Part of a small language model's weights: vocabulary 8192, 798M tokens.
Each number is 200 + 20 x the weight over the matrix's rms, rounded and kept within 0 to 999. Layers, rows and columns count from 0.

# layer 4 MLP down (transposed), 1280x256, rms 0.0317, rows 1117-1130, columns 0-255
195,215,191,160,154,234,205,215,220,192,183,185,207,210,182,203,208,210,180,203,139,215,220,188,204,286,189,202,211,214,186,178,200,229,219,200,190,211,198,180,237,179,242,174,216,216,199,166,211,178,213,184,167,252,178,218,180,195,233,193,197,184,216,194,174,198,225,219,210,195,240,224,224,167,257,219,173,167,155,178,227,205,205,171,205,225,173,207,187,176,199,171,184,222,173,189,210,200,212,188,217,191,222,206,135,248,236,195,226,176,194,156,201,228,197,208,189,205,223,229,201,180,160,246,217,198,187,227,226,197,201,193,221,219,173,187,198,219,202,153,151,155,210,173,178,167,168,212,177,203,232,213,159,168,215,190,121,208,186,185,210,237,223,188,235,205,206,185,184,179,225,199,168,188,242,200,216,191,216,210,203,196,155,170,217,175,231,199,227,187,220,200,176,171,239,238,192,214,194,188,223,210,210,217,212,250,181,189,204,199,234,214,183,188,228,199,192,212,192,181,223,172,201,193,198,206,216,159,198,222,147,155,219,223,213,186,192,198,201,196,212,217,215,209,185,219,187,224,216,210,183,208,186,227,189,192
215,209,224,193,192,179,191,197,239,168,204,188,202,211,164,208,203,231,196,193,188,207,215,182,203,201,241,178,220,163,236,221,183,212,210,220,196,220,168,169,178,174,215,165,197,180,186,220,202,202,192,191,205,182,203,209,190,189,209,183,166,170,187,220,234,191,177,191,219,207,224,215,227,157,211,184,216,215,184,205,210,186,174,206,208,180,189,195,239,221,186,203,195,190,203,235,194,207,170,219,220,191,197,215,208,226,186,195,221,182,208,214,190,237,177,224,150,183,240,195,168,218,170,199,229,218,154,185,190,222,208,192,177,211,233,217,213,198,185,218,206,191,230,208,240,227,210,196,204,192,167,165,206,224,193,240,222,218,239,183,185,214,184,205,166,217,203,203,215,189,173,180,162,217,189,205,227,189,203,211,190,192,165,183,227,177,196,195,231,224,184,205,208,185,169,178,198,211,213,189,220,212,198,196,202,260,148,194,226,221,208,209,173,196,195,173,234,201,227,211,164,193,199,225,158,211,232,157,189,188,193,197,215,181,223,170,187,201,202,186,199,209,174,209,209,217,212,153,218,231,171,171,229,233,223,193
211,189,211,170,185,229,217,233,220,206,204,187,198,224,190,186,178,193,197,197,181,184,171,182,206,191,210,199,210,214,172,190,190,211,214,249,198,221,188,196,219,169,179,192,195,157,230,198,217,221,218,195,216,171,159,162,168,206,196,234,200,226,205,204,162,172,211,196,205,191,211,240,201,213,173,213,206,172,211,158,187,194,207,185,232,192,189,197,196,198,219,213,231,227,193,205,190,204,207,242,247,197,179,198,172,212,187,219,174,220,219,231,189,205,196,193,181,199,217,197,207,183,200,187,167,190,183,184,222,200,190,191,178,197,190,200,204,201,184,177,212,206,200,252,177,232,218,236,216,201,185,245,204,209,221,208,190,200,190,215,204,215,182,205,186,162,214,206,179,212,206,223,192,216,213,178,218,203,190,215,219,190,234,185,194,227,196,177,195,213,158,243,215,194,160,197,214,227,214,218,216,214,188,191,225,161,221,175,229,204,198,205,230,191,177,207,192,224,167,236,209,179,207,215,194,229,197,184,168,209,199,197,162,174,191,185,191,219,189,200,206,226,197,216,223,150,169,197,179,182,223,192,170,172,230,171
210,205,184,167,220,230,209,185,193,199,226,215,203,149,201,160,256,211,180,211,178,243,149,189,166,206,231,214,181,224,187,214,175,211,198,187,180,170,190,209,212,213,182,168,217,207,175,182,205,168,192,195,198,227,193,184,216,199,206,181,251,222,211,195,197,181,206,194,206,220,209,215,175,217,210,199,194,190,230,173,254,187,193,205,216,195,222,170,203,203,201,231,192,232,228,184,222,219,191,183,234,197,212,158,191,165,165,203,207,200,202,168,197,202,164,236,198,186,189,185,219,187,195,199,177,211,191,181,169,212,220,203,219,222,179,222,187,196,209,205,183,216,206,214,232,213,244,221,222,224,192,199,228,216,191,206,175,207,210,194,176,222,217,183,216,171,185,182,212,221,196,191,222,187,203,206,209,211,204,185,225,198,203,191,162,231,209,216,178,171,240,224,216,206,222,209,182,222,193,177,250,191,233,207,238,186,210,188,222,186,162,182,189,193,173,216,230,190,188,201,200,197,189,194,205,187,206,198,199,191,210,185,165,191,179,192,217,194,167,198,173,208,198,151,182,171,211,186,199,213,230,189,194,197,207,221
200,191,224,203,193,203,199,211,187,179,182,184,158,185,225,212,207,197,209,197,218,178,215,197,215,236,143,233,185,181,207,210,205,189,188,203,218,204,235,222,214,193,198,197,191,170,207,202,224,160,211,209,194,185,198,178,188,187,196,179,210,213,203,217,218,209,179,203,197,189,181,224,182,198,221,191,186,222,203,217,190,227,201,175,198,202,208,204,183,192,193,209,184,175,194,177,192,194,212,197,242,214,212,225,157,185,162,188,175,193,216,216,206,177,230,189,195,200,202,198,223,222,198,200,208,193,249,206,185,188,254,213,176,228,174,193,217,195,221,180,174,185,206,179,223,206,210,207,153,220,187,216,214,193,214,200,195,186,187,236,189,188,229,174,180,204,218,180,171,151,187,190,195,193,210,204,228,178,221,195,180,213,190,181,202,196,181,168,165,241,182,169,215,187,223,206,211,243,171,219,205,225,194,194,222,237,180,199,187,210,212,193,194,178,227,229,236,211,182,197,188,233,164,208,214,204,222,186,198,185,179,183,208,200,188,199,179,206,194,215,192,206,171,222,204,226,210,189,215,222,193,155,180,226,240,217
216,200,224,189,226,201,143,192,158,199,169,200,186,208,201,188,191,162,158,202,209,156,190,199,193,217,185,175,181,227,175,173,199,195,218,210,205,207,236,186,197,180,200,245,206,224,212,205,226,196,192,206,192,218,202,183,221,186,186,209,192,208,189,205,177,170,212,192,179,201,171,160,221,202,214,226,168,206,171,152,161,209,211,204,213,219,193,201,222,190,225,222,247,206,219,201,182,168,173,203,205,224,169,244,187,196,217,181,180,185,191,189,234,255,190,200,224,163,205,170,200,225,195,210,178,174,235,211,217,200,222,202,207,188,236,221,199,162,200,247,195,218,219,192,225,196,221,210,177,205,213,257,209,189,166,229,173,163,187,192,194,204,192,219,227,253,221,182,164,192,206,184,206,175,206,233,198,199,207,204,183,196,197,196,179,179,186,164,217,184,208,216,173,206,226,192,187,178,176,190,258,195,211,210,182,198,221,205,192,249,223,196,189,210,197,189,222,159,184,234,210,212,211,191,167,180,226,223,193,228,194,202,219,204,184,211,197,203,205,206,169,188,217,196,196,206,217,198,187,190,223,190,225,184,250,219
207,190,206,198,162,194,208,184,155,187,197,189,199,194,195,236,194,187,219,205,222,217,229,208,193,203,232,202,230,203,208,174,194,195,204,215,203,181,219,161,192,211,196,199,198,216,200,215,178,191,155,174,230,175,199,189,185,224,212,219,189,215,235,237,194,208,167,187,174,184,207,189,249,182,196,212,210,181,189,201,212,200,175,218,189,199,188,191,191,233,182,209,221,173,214,208,209,222,202,222,201,228,196,183,173,180,175,210,198,185,225,195,196,198,228,213,174,185,204,228,187,213,200,196,201,180,203,222,231,226,205,235,192,248,210,180,179,154,194,182,206,210,185,242,232,166,203,214,197,180,214,163,193,148,251,179,193,207,215,192,208,200,210,220,177,196,217,191,201,218,209,193,198,225,231,192,213,237,173,203,190,173,193,214,205,231,186,186,189,230,186,190,182,199,224,155,202,211,176,220,182,230,198,204,174,185,210,177,212,211,157,152,210,178,207,219,207,201,166,184,203,192,209,161,230,224,184,224,195,164,189,207,223,186,208,167,199,185,212,225,185,203,239,201,195,173,194,205,204,234,195,191,198,200,179,198
209,209,181,172,195,210,234,242,219,207,194,192,251,180,184,195,204,160,174,195,201,173,224,193,180,226,188,194,166,204,204,226,194,188,189,246,185,203,193,177,195,163,219,177,235,195,194,196,230,202,187,206,178,239,191,175,172,211,184,222,215,208,173,227,190,229,143,212,196,194,211,192,208,206,207,186,215,200,166,201,183,188,173,143,210,177,193,174,210,171,215,205,180,196,214,210,160,196,231,205,177,198,207,200,198,210,213,218,191,252,202,214,187,177,196,212,200,179,235,210,202,181,198,207,238,208,193,199,211,204,186,215,222,198,222,222,146,207,208,159,225,206,207,176,248,204,223,202,220,236,174,186,182,206,224,209,186,191,213,208,192,196,182,216,193,200,207,223,216,173,192,207,179,231,177,195,203,230,216,169,217,192,165,187,227,222,174,216,171,185,160,187,187,192,211,207,190,207,182,217,182,209,218,215,205,206,191,187,204,199,204,200,197,207,220,227,191,186,194,227,202,186,171,205,182,192,217,186,201,177,217,172,188,197,210,174,188,195,172,221,171,222,209,178,256,198,200,259,228,231,236,192,197,192,188,204
215,204,213,193,173,190,198,202,192,165,201,207,203,191,216,210,167,229,196,230,183,192,184,199,216,232,189,206,215,143,214,232,229,203,219,196,229,190,183,185,197,195,179,203,216,228,192,195,241,240,219,170,204,205,201,177,206,191,207,252,179,190,217,218,186,192,181,207,215,188,193,162,217,205,177,196,166,164,172,177,227,154,188,186,172,200,196,203,221,197,155,202,219,223,143,218,177,203,203,205,202,237,196,204,205,171,232,216,202,159,241,180,210,190,190,232,220,195,235,197,189,183,231,221,226,195,233,205,199,213,181,217,184,188,218,200,177,185,233,194,219,169,180,206,208,188,186,193,185,184,202,197,187,226,195,220,197,178,235,203,136,203,229,193,191,234,221,182,212,172,198,235,200,199,203,207,201,208,163,168,224,173,184,198,176,193,221,221,171,218,200,256,186,184,187,193,219,204,189,180,216,176,230,193,199,237,177,237,177,214,174,221,176,179,210,177,206,223,190,238,204,200,222,237,227,172,205,221,199,198,173,187,197,183,199,216,176,192,184,196,229,199,222,194,185,186,243,197,206,196,222,208,212,172,200,196
187,230,201,219,204,231,230,209,174,203,200,208,209,178,177,178,226,192,166,185,196,172,182,225,207,190,199,201,164,193,191,194,188,174,197,181,203,190,197,179,204,223,212,217,184,215,191,209,175,193,209,189,180,216,176,200,187,212,222,188,160,188,218,204,164,209,200,232,181,204,219,198,210,196,158,192,184,199,189,222,224,226,218,193,211,179,204,221,173,167,209,187,220,260,190,177,211,209,191,192,188,184,206,221,179,182,201,197,202,163,205,219,237,208,203,203,171,199,219,196,193,185,200,213,215,203,202,202,212,178,226,206,212,167,174,202,207,229,222,200,253,151,208,237,229,206,198,215,204,245,197,173,204,208,186,209,214,187,210,190,184,183,185,159,198,203,198,197,202,205,189,199,184,176,210,195,214,193,215,207,197,215,197,170,225,202,198,201,176,191,198,198,218,235,230,215,185,176,191,219,171,207,221,216,228,207,191,222,210,208,190,186,176,199,222,233,190,191,164,218,205,199,192,204,207,213,189,216,174,217,183,199,205,207,202,218,194,212,203,199,199,202,199,221,203,178,244,210,189,214,189,181,215,188,195,187
246,202,223,220,183,190,197,198,202,161,211,189,213,201,216,212,193,225,211,219,213,204,180,204,223,197,186,155,217,187,176,185,238,190,236,223,207,166,184,229,206,207,210,188,214,187,214,191,182,208,197,193,194,224,196,215,175,207,182,181,214,190,219,209,195,173,206,196,222,209,219,205,191,224,224,178,178,203,149,227,243,205,177,214,207,192,183,231,224,196,187,218,215,202,182,185,208,192,200,203,179,213,199,189,212,172,192,185,209,174,239,202,219,211,214,222,192,203,176,150,226,213,207,181,228,189,172,185,204,207,178,203,209,207,199,177,194,205,207,205,193,146,214,191,196,184,206,194,204,201,166,196,165,192,213,205,187,199,217,197,217,218,195,175,174,188,210,187,179,216,152,193,223,201,217,192,194,202,238,190,162,192,217,192,183,190,195,189,200,215,205,187,192,205,220,201,192,155,220,180,193,180,205,187,173,192,194,211,233,213,190,217,186,222,209,175,196,182,170,211,237,194,219,196,182,196,210,175,219,202,234,222,200,196,209,226,212,235,208,191,190,223,222,202,210,210,192,208,216,173,181,214,190,180,214,233
164,190,249,209,195,187,210,214,157,206,202,202,184,203,203,213,212,217,187,211,200,207,177,241,212,193,156,188,184,193,184,215,242,195,217,238,180,208,190,159,217,213,162,184,171,184,191,219,177,188,229,188,162,246,210,214,223,217,167,185,181,199,172,212,197,196,229,179,195,193,194,189,209,233,180,245,187,193,160,199,187,200,170,207,207,203,207,215,189,187,194,178,226,195,184,190,187,222,197,192,217,197,204,201,170,206,237,216,170,221,227,199,181,235,187,224,243,221,196,235,204,172,193,198,180,202,205,201,181,194,230,211,240,197,170,207,178,202,200,188,198,224,218,236,215,232,197,217,167,211,161,215,194,219,194,198,185,202,189,196,202,207,206,206,212,254,196,203,208,209,196,211,190,186,209,192,188,182,209,188,223,201,208,213,173,200,168,204,183,227,215,227,209,210,208,179,213,179,188,183,203,177,203,189,200,192,251,195,205,204,184,226,178,186,176,199,161,207,229,210,212,227,186,187,216,199,211,203,175,233,225,185,199,182,197,179,182,187,167,213,184,197,188,200,211,193,207,190,220,197,205,205,177,187,170,247
170,193,184,229,204,216,198,181,203,212,200,243,200,201,178,223,220,204,211,211,189,183,211,208,201,190,215,215,193,232,199,200,170,222,214,225,196,235,199,186,222,197,116,187,177,208,174,208,192,173,201,202,202,207,229,230,231,203,219,187,175,187,188,214,198,209,213,203,178,217,166,177,211,194,195,205,215,189,217,182,186,205,194,211,208,211,182,175,221,248,196,138,208,182,180,204,193,210,189,182,182,239,208,194,192,217,212,187,219,165,195,199,244,182,220,211,201,221,144,182,254,218,188,208,184,186,187,208,180,179,224,206,227,219,198,243,189,170,213,199,210,190,206,214,178,190,229,210,156,194,204,203,185,226,211,174,176,184,148,228,220,216,187,209,183,242,211,236,198,182,172,212,198,161,190,202,178,200,205,198,185,188,191,192,184,205,223,218,177,219,183,249,199,216,230,207,211,180,198,227,211,195,186,195,198,211,212,210,234,184,198,202,205,206,216,177,211,184,232,180,218,193,214,173,195,187,189,207,211,182,223,164,229,176,239,176,185,236,166,186,162,176,193,158,163,226,234,221,155,165,198,188,206,231,210,233
196,184,218,203,172,233,199,201,231,207,232,227,195,207,205,197,154,192,211,203,228,210,209,205,214,185,185,204,170,203,222,211,218,167,206,224,232,198,193,186,194,249,257,202,215,170,170,184,166,192,186,208,207,222,205,183,186,191,202,184,161,213,203,206,223,189,195,194,213,206,188,220,221,210,174,193,232,187,210,209,208,234,183,198,180,208,202,191,196,202,181,188,179,195,209,201,169,162,179,199,219,195,215,200,197,197,210,191,205,180,208,183,225,175,197,206,167,188,178,200,195,215,221,230,187,230,178,177,213,182,179,231,186,238,176,206,208,218,183,198,204,203,214,183,230,194,225,163,168,174,183,183,201,199,198,247,224,190,183,205,214,242,227,209,193,199,221,197,249,198,216,215,177,231,194,173,219,186,204,205,215,192,193,209,206,223,190,206,165,198,187,226,181,207,185,171,194,165,178,165,201,222,212,170,169,173,225,230,197,174,190,169,195,194,180,219,197,199,177,238,203,212,203,239,185,201,219,223,204,204,217,204,179,222,209,164,184,193,196,190,181,196,183,176,206,205,213,196,189,204,235,210,207,208,186,210
# layer 4 MLP up, 1280x256, rms 0.236, rows 1118-1130, columns 0-255
223,176,195,178,195,217,154,193,210,195,204,203,175,165,191,193,194,182,232,172,184,191,152,207,200,186,206,196,209,173,213,228,226,182,202,211,171,196,214,198,230,223,244,209,184,172,213,194,200,190,195,186,196,200,165,164,173,199,209,221,184,193,195,244,200,197,191,189,206,201,189,201,210,232,210,209,224,182,223,167,211,194,179,198,163,219,181,198,235,202,187,202,217,155,219,219,183,201,185,189,217,178,233,208,196,194,238,181,246,236,211,224,203,232,218,205,187,239,235,185,208,209,155,220,203,214,180,190,173,206,197,224,212,221,184,241,218,175,185,187,168,165,214,183,226,186,218,171,174,185,161,229,198,202,193,254,232,215,186,222,196,197,186,160,207,220,225,151,205,158,231,186,191,190,168,232,201,222,218,208,184,193,191,200,247,193,225,209,202,206,217,207,218,203,156,191,228,165,209,180,167,175,185,189,230,159,186,182,221,165,222,209,197,207,212,194,195,219,169,176,182,191,186,205,188,194,232,165,189,195,168,209,197,217,180,214,174,159,225,233,186,206,193,194,208,172,213,176,233,185,231,177,234,200,218,198
198,193,196,193,175,211,216,187,182,196,183,173,235,194,184,233,222,216,197,199,185,191,212,193,195,206,204,186,219,150,169,196,210,233,195,230,191,203,182,200,216,195,187,213,171,210,204,201,199,163,186,222,185,226,204,202,185,206,175,156,177,202,186,211,215,194,212,223,154,186,202,196,214,200,203,195,195,211,194,180,225,228,201,226,179,205,185,212,195,243,213,196,206,185,237,207,229,208,204,206,207,174,196,218,205,192,156,218,243,223,183,214,258,209,185,181,211,177,226,202,218,204,209,201,186,204,216,201,207,222,215,227,200,191,232,178,221,185,228,170,199,196,198,184,204,204,213,222,195,198,186,227,186,193,173,217,172,188,236,212,204,221,230,200,181,171,219,202,180,209,217,224,170,182,201,224,177,202,188,197,191,226,156,204,226,236,174,207,198,207,205,213,183,200,177,164,210,188,178,210,225,191,167,220,177,208,219,176,197,267,230,242,203,175,147,177,210,196,223,188,209,192,196,201,184,193,172,216,180,178,218,201,196,191,151,247,183,186,168,212,201,223,219,191,195,193,170,186,197,233,204,176,218,204,182,219
242,203,193,215,214,180,246,204,220,166,160,164,193,213,198,213,205,214,214,200,189,237,186,210,201,184,213,191,195,214,216,213,197,175,210,239,216,197,162,195,209,211,173,208,217,217,210,194,180,238,214,185,201,180,169,212,262,199,199,173,191,196,198,209,220,234,188,160,226,214,139,169,207,207,151,182,189,177,217,196,209,191,236,197,214,185,220,221,210,163,215,230,189,196,211,230,193,188,167,192,204,198,224,201,193,203,218,218,179,217,183,214,153,190,205,178,153,186,182,200,198,197,172,173,195,186,194,185,251,200,175,212,171,188,217,203,172,251,190,205,227,203,238,195,196,187,191,191,218,240,198,201,202,182,173,220,213,206,207,226,225,209,188,185,235,170,205,200,194,186,238,200,245,202,232,211,201,193,202,191,204,199,163,223,223,202,204,183,188,168,197,165,147,182,198,198,198,207,173,228,187,197,170,189,231,227,216,166,189,165,158,190,198,234,175,236,200,188,199,169,220,207,185,210,234,193,205,174,217,182,179,204,200,190,184,206,204,204,181,243,204,218,169,200,197,202,209,234,202,219,184,174,180,206,212,154
205,230,202,162,185,198,220,194,198,187,217,208,188,187,214,207,242,224,202,231,193,201,219,212,207,180,200,187,199,221,164,232,164,216,220,223,189,185,211,211,203,202,205,200,207,177,177,211,194,181,211,197,188,211,155,201,196,194,223,187,209,190,210,230,215,204,191,208,191,212,229,190,183,167,168,192,210,225,199,215,200,196,198,181,211,220,215,225,178,211,173,179,197,219,185,202,187,183,239,232,207,190,161,220,215,179,217,193,205,224,167,192,190,196,186,197,211,197,200,221,193,187,182,202,193,170,205,173,204,168,188,161,205,213,191,193,191,182,258,181,222,175,215,194,178,178,206,199,191,163,203,214,205,239,214,247,187,172,201,186,204,193,227,217,173,162,172,198,188,194,187,170,186,192,209,203,209,206,214,185,202,194,178,217,154,198,185,214,221,193,189,179,194,219,165,146,211,168,183,199,183,231,226,178,189,211,209,190,170,207,211,162,204,205,221,218,182,182,189,225,188,207,177,176,226,195,165,188,211,189,154,219,204,190,199,188,200,216,164,212,204,184,226,191,216,216,187,212,176,210,203,218,201,183,200,195
222,194,174,204,224,198,170,183,204,222,187,190,180,178,213,178,190,209,206,177,208,186,224,216,191,218,208,160,242,190,219,215,202,217,218,213,193,244,177,152,164,162,233,187,221,213,190,210,220,220,175,201,195,204,232,180,228,200,212,184,227,205,190,198,223,132,194,195,226,206,245,190,165,210,213,234,210,160,215,220,206,169,210,179,212,203,207,199,198,221,206,225,215,234,186,196,206,163,194,204,174,193,188,215,202,207,206,198,186,163,213,203,200,161,212,215,182,225,200,197,189,225,216,204,201,208,234,191,194,232,209,171,210,218,227,226,173,185,214,158,219,159,203,166,215,200,194,202,191,199,157,191,211,235,224,183,203,204,200,249,205,216,203,163,207,225,212,181,184,168,190,174,187,216,184,255,204,214,194,159,199,183,199,217,211,188,200,190,203,182,216,192,225,221,213,189,199,166,211,159,205,214,197,196,145,181,197,185,174,187,198,215,193,186,221,184,183,200,240,213,184,217,221,199,197,225,216,226,209,201,183,207,210,212,194,197,161,206,206,182,214,260,222,208,212,174,203,185,156,189,205,202,216,204,214,175
197,211,225,206,187,210,203,182,203,231,229,226,189,177,222,177,177,208,222,251,205,161,184,204,214,194,179,239,162,207,218,253,181,222,199,193,223,213,195,212,217,187,200,165,209,214,220,173,204,203,227,210,205,204,187,229,192,174,201,195,187,209,189,189,169,181,194,220,181,204,235,199,176,193,205,211,164,234,183,219,197,169,241,192,248,183,182,218,195,200,201,207,192,196,176,187,213,224,223,193,243,198,210,202,213,242,214,199,214,191,190,203,195,189,173,204,164,201,212,190,226,152,203,221,164,209,188,176,213,202,180,179,192,195,193,204,204,210,195,220,200,202,187,196,215,242,214,162,193,207,214,159,206,184,208,177,206,192,203,176,200,211,214,172,178,216,224,187,194,203,214,209,198,210,199,184,165,215,210,175,202,236,219,164,242,188,198,201,203,214,180,211,181,189,214,241,191,204,202,233,190,202,212,196,213,190,184,197,216,216,204,232,177,176,209,214,184,195,187,187,202,222,224,215,197,203,226,197,196,194,234,197,176,209,224,254,216,192,186,190,214,218,196,179,175,181,199,217,248,176,202,210,217,179,236,168
216,205,219,207,207,158,191,199,199,171,212,193,183,219,238,206,172,207,217,249,202,173,196,221,182,175,198,202,204,234,210,169,222,219,179,246,206,207,202,189,203,175,227,187,189,207,209,199,212,178,190,174,200,190,191,232,202,207,180,190,180,209,211,190,179,264,220,197,169,183,221,198,191,197,219,215,160,209,198,179,190,233,231,209,204,225,245,201,190,208,242,226,177,193,208,207,222,216,202,194,231,207,165,203,198,187,156,196,221,198,185,186,205,196,197,197,174,215,203,177,221,213,223,230,176,165,209,232,197,190,213,163,193,165,196,190,211,202,192,201,215,232,231,211,202,197,218,185,208,219,173,212,195,221,212,196,193,197,212,201,185,162,179,230,180,212,190,158,197,174,202,206,177,212,194,214,191,161,203,171,191,187,168,259,224,188,189,192,223,207,218,187,210,171,180,147,180,175,241,192,180,165,192,198,221,224,184,189,174,243,191,161,145,213,172,166,180,164,189,187,205,207,218,179,211,206,175,184,161,185,202,215,194,180,216,196,199,178,196,187,210,191,197,206,181,210,191,195,222,182,200,207,222,222,250,216
215,239,182,206,193,210,185,225,192,156,189,166,201,188,219,184,192,182,212,173,194,195,169,212,165,161,217,182,201,187,181,246,187,210,191,177,228,136,223,207,210,211,180,255,206,223,179,166,209,166,222,185,238,165,204,196,180,141,216,242,193,213,240,203,228,173,215,202,190,193,183,199,210,206,201,182,232,168,160,195,168,168,206,199,212,209,183,210,210,158,225,189,229,189,207,228,222,239,190,239,193,190,213,198,223,189,233,213,176,172,201,167,191,180,230,202,217,174,261,208,163,195,233,209,203,196,179,216,191,193,191,218,219,201,234,213,177,192,233,162,206,204,184,208,210,199,190,204,216,187,195,183,215,218,182,253,211,177,207,191,206,184,173,184,196,182,204,243,223,193,200,187,198,211,193,179,206,192,204,185,207,218,156,214,214,158,207,183,201,210,203,244,215,229,182,188,211,205,183,190,233,180,199,242,231,230,241,246,209,191,219,237,193,229,206,181,215,182,217,180,245,178,196,214,200,217,193,242,177,195,192,216,184,205,201,212,217,193,244,201,204,224,207,178,177,214,191,186,189,186,217,181,218,226,208,196
189,181,170,207,201,203,183,205,212,200,191,218,225,182,171,189,219,188,208,164,187,182,192,192,226,207,214,210,163,248,219,205,179,197,246,204,183,205,223,214,191,224,209,207,182,223,202,188,192,240,169,186,232,216,209,178,193,229,188,211,183,201,217,203,183,192,202,234,201,201,189,184,223,207,190,203,174,220,198,198,203,212,219,191,220,220,187,222,211,158,188,184,232,189,188,219,184,198,214,203,205,230,227,173,219,166,204,206,192,169,188,197,210,184,207,157,182,183,198,218,187,220,189,201,189,176,197,206,228,170,158,205,194,221,181,207,200,220,201,190,231,207,181,199,227,168,173,224,207,204,197,184,219,205,191,219,223,220,207,197,224,181,193,217,204,196,182,193,195,194,208,172,222,191,192,149,213,205,214,214,207,197,188,195,261,225,224,213,218,218,233,180,206,214,211,194,159,222,183,199,195,196,215,209,200,217,188,181,195,177,215,189,196,193,216,228,195,199,154,197,210,169,182,232,185,215,204,193,182,211,198,206,206,202,189,211,186,217,182,210,193,179,184,219,202,171,199,200,185,230,192,216,208,175,175,164
204,222,197,205,218,208,189,180,189,197,208,198,225,180,223,208,178,205,185,193,197,197,186,192,215,183,191,218,202,186,197,196,178,206,180,205,193,200,210,196,187,220,205,217,190,191,163,185,200,200,200,195,186,207,208,225,182,236,208,200,197,226,187,199,181,202,174,172,206,198,208,184,174,208,223,200,197,182,227,229,205,212,216,190,209,179,193,179,229,185,199,202,182,187,211,193,214,202,176,202,159,224,219,205,217,209,177,202,204,186,188,214,228,195,247,196,207,215,205,181,189,190,223,189,202,220,223,204,185,177,212,191,183,198,216,189,231,196,204,188,205,194,210,193,230,172,187,195,186,185,204,164,179,171,219,200,178,169,190,201,235,198,220,184,199,190,195,177,175,199,213,217,219,198,228,217,205,217,182,176,161,210,193,188,242,210,217,174,223,241,233,205,199,216,220,196,208,192,214,213,182,184,198,227,181,197,232,180,182,226,202,204,188,199,218,209,205,193,211,228,217,220,179,175,229,224,230,168,184,170,228,193,244,194,215,204,215,204,225,178,167,185,170,239,185,226,184,157,183,221,196,164,195,202,179,225
168,214,206,180,184,178,216,176,181,212,203,192,251,155,213,174,207,207,198,189,240,160,232,167,197,208,164,195,223,193,220,198,217,239,157,182,199,191,212,188,220,182,201,260,204,215,171,230,233,203,229,225,204,179,203,179,175,158,211,181,200,206,205,154,218,208,201,216,215,176,235,192,212,187,230,198,188,204,174,188,205,213,168,222,202,172,179,218,210,224,206,189,183,199,199,174,206,192,185,185,201,177,173,197,185,190,212,203,208,200,207,184,207,204,203,205,236,204,231,196,205,167,218,210,195,191,226,222,212,211,244,176,212,196,215,207,181,161,195,194,170,205,191,196,196,201,197,229,196,171,205,252,166,204,230,192,220,214,195,170,195,217,193,221,195,195,196,201,183,210,190,196,213,184,199,196,203,219,183,174,215,207,220,199,209,216,212,214,168,208,188,220,248,165,161,207,175,207,177,198,206,200,207,186,213,217,235,182,203,201,235,194,195,222,194,201,186,190,172,203,199,231,183,203,152,227,212,193,212,155,204,206,234,184,179,207,180,186,202,214,178,161,192,196,218,207,217,209,217,210,215,194,199,183,219,187
218,173,188,210,216,193,206,225,190,185,247,195,208,209,217,191,220,234,222,198,196,225,214,199,205,229,191,165,166,209,201,237,193,216,164,234,172,233,186,182,187,205,210,213,188,191,210,176,198,202,183,183,215,215,220,193,200,244,200,205,196,208,190,185,203,173,213,229,199,202,191,235,194,256,170,154,208,216,217,212,160,202,205,223,167,198,214,194,227,198,189,226,237,213,242,215,239,190,231,197,221,215,228,207,177,239,180,210,202,192,195,208,183,213,200,187,182,199,186,184,199,223,224,199,217,191,223,173,175,207,180,185,175,203,190,172,221,174,211,179,177,181,178,201,174,173,207,199,223,218,193,232,179,202,187,215,177,203,187,215,198,227,172,201,214,210,177,191,212,189,230,226,172,203,192,208,173,208,172,232,168,216,210,219,217,199,196,200,196,218,186,217,200,197,185,188,198,157,181,215,184,201,199,187,195,153,211,239,199,169,170,209,180,167,235,204,179,167,218,167,202,171,188,143,188,222,202,227,187,170,188,222,179,193,161,201,186,200,156,197,169,227,186,195,183,234,183,215,195,209,215,215,208,192,198,179
201,192,197,198,196,195,183,173,202,205,189,201,158,165,197,197,246,200,211,235,230,198,161,234,201,195,155,175,199,193,163,193,215,199,218,201,167,163,197,207,209,164,193,181,206,232,217,212,230,184,210,189,187,218,197,187,199,198,173,202,205,233,184,204,213,176,211,231,206,209,178,215,181,225,230,195,171,181,221,170,206,223,208,217,179,201,210,218,152,231,199,218,194,223,216,198,204,210,191,191,222,213,195,221,177,200,197,232,196,162,224,202,163,221,194,193,203,179,190,195,172,213,224,196,178,162,218,219,192,229,194,191,180,191,208,214,218,199,192,216,227,229,196,215,204,173,177,226,244,189,235,198,204,194,201,220,153,200,221,173,182,198,202,210,179,241,204,201,191,200,183,212,235,145,190,193,221,194,165,169,173,166,197,205,216,177,241,199,214,209,223,208,212,198,183,216,185,228,172,200,199,197,182,212,202,217,201,233,187,185,187,213,207,204,232,233,217,214,203,192,201,200,184,176,231,166,173,217,227,191,169,212,194,195,198,214,174,164,213,190,175,186,186,191,207,185,201,190,218,238,210,182,209,209,208,157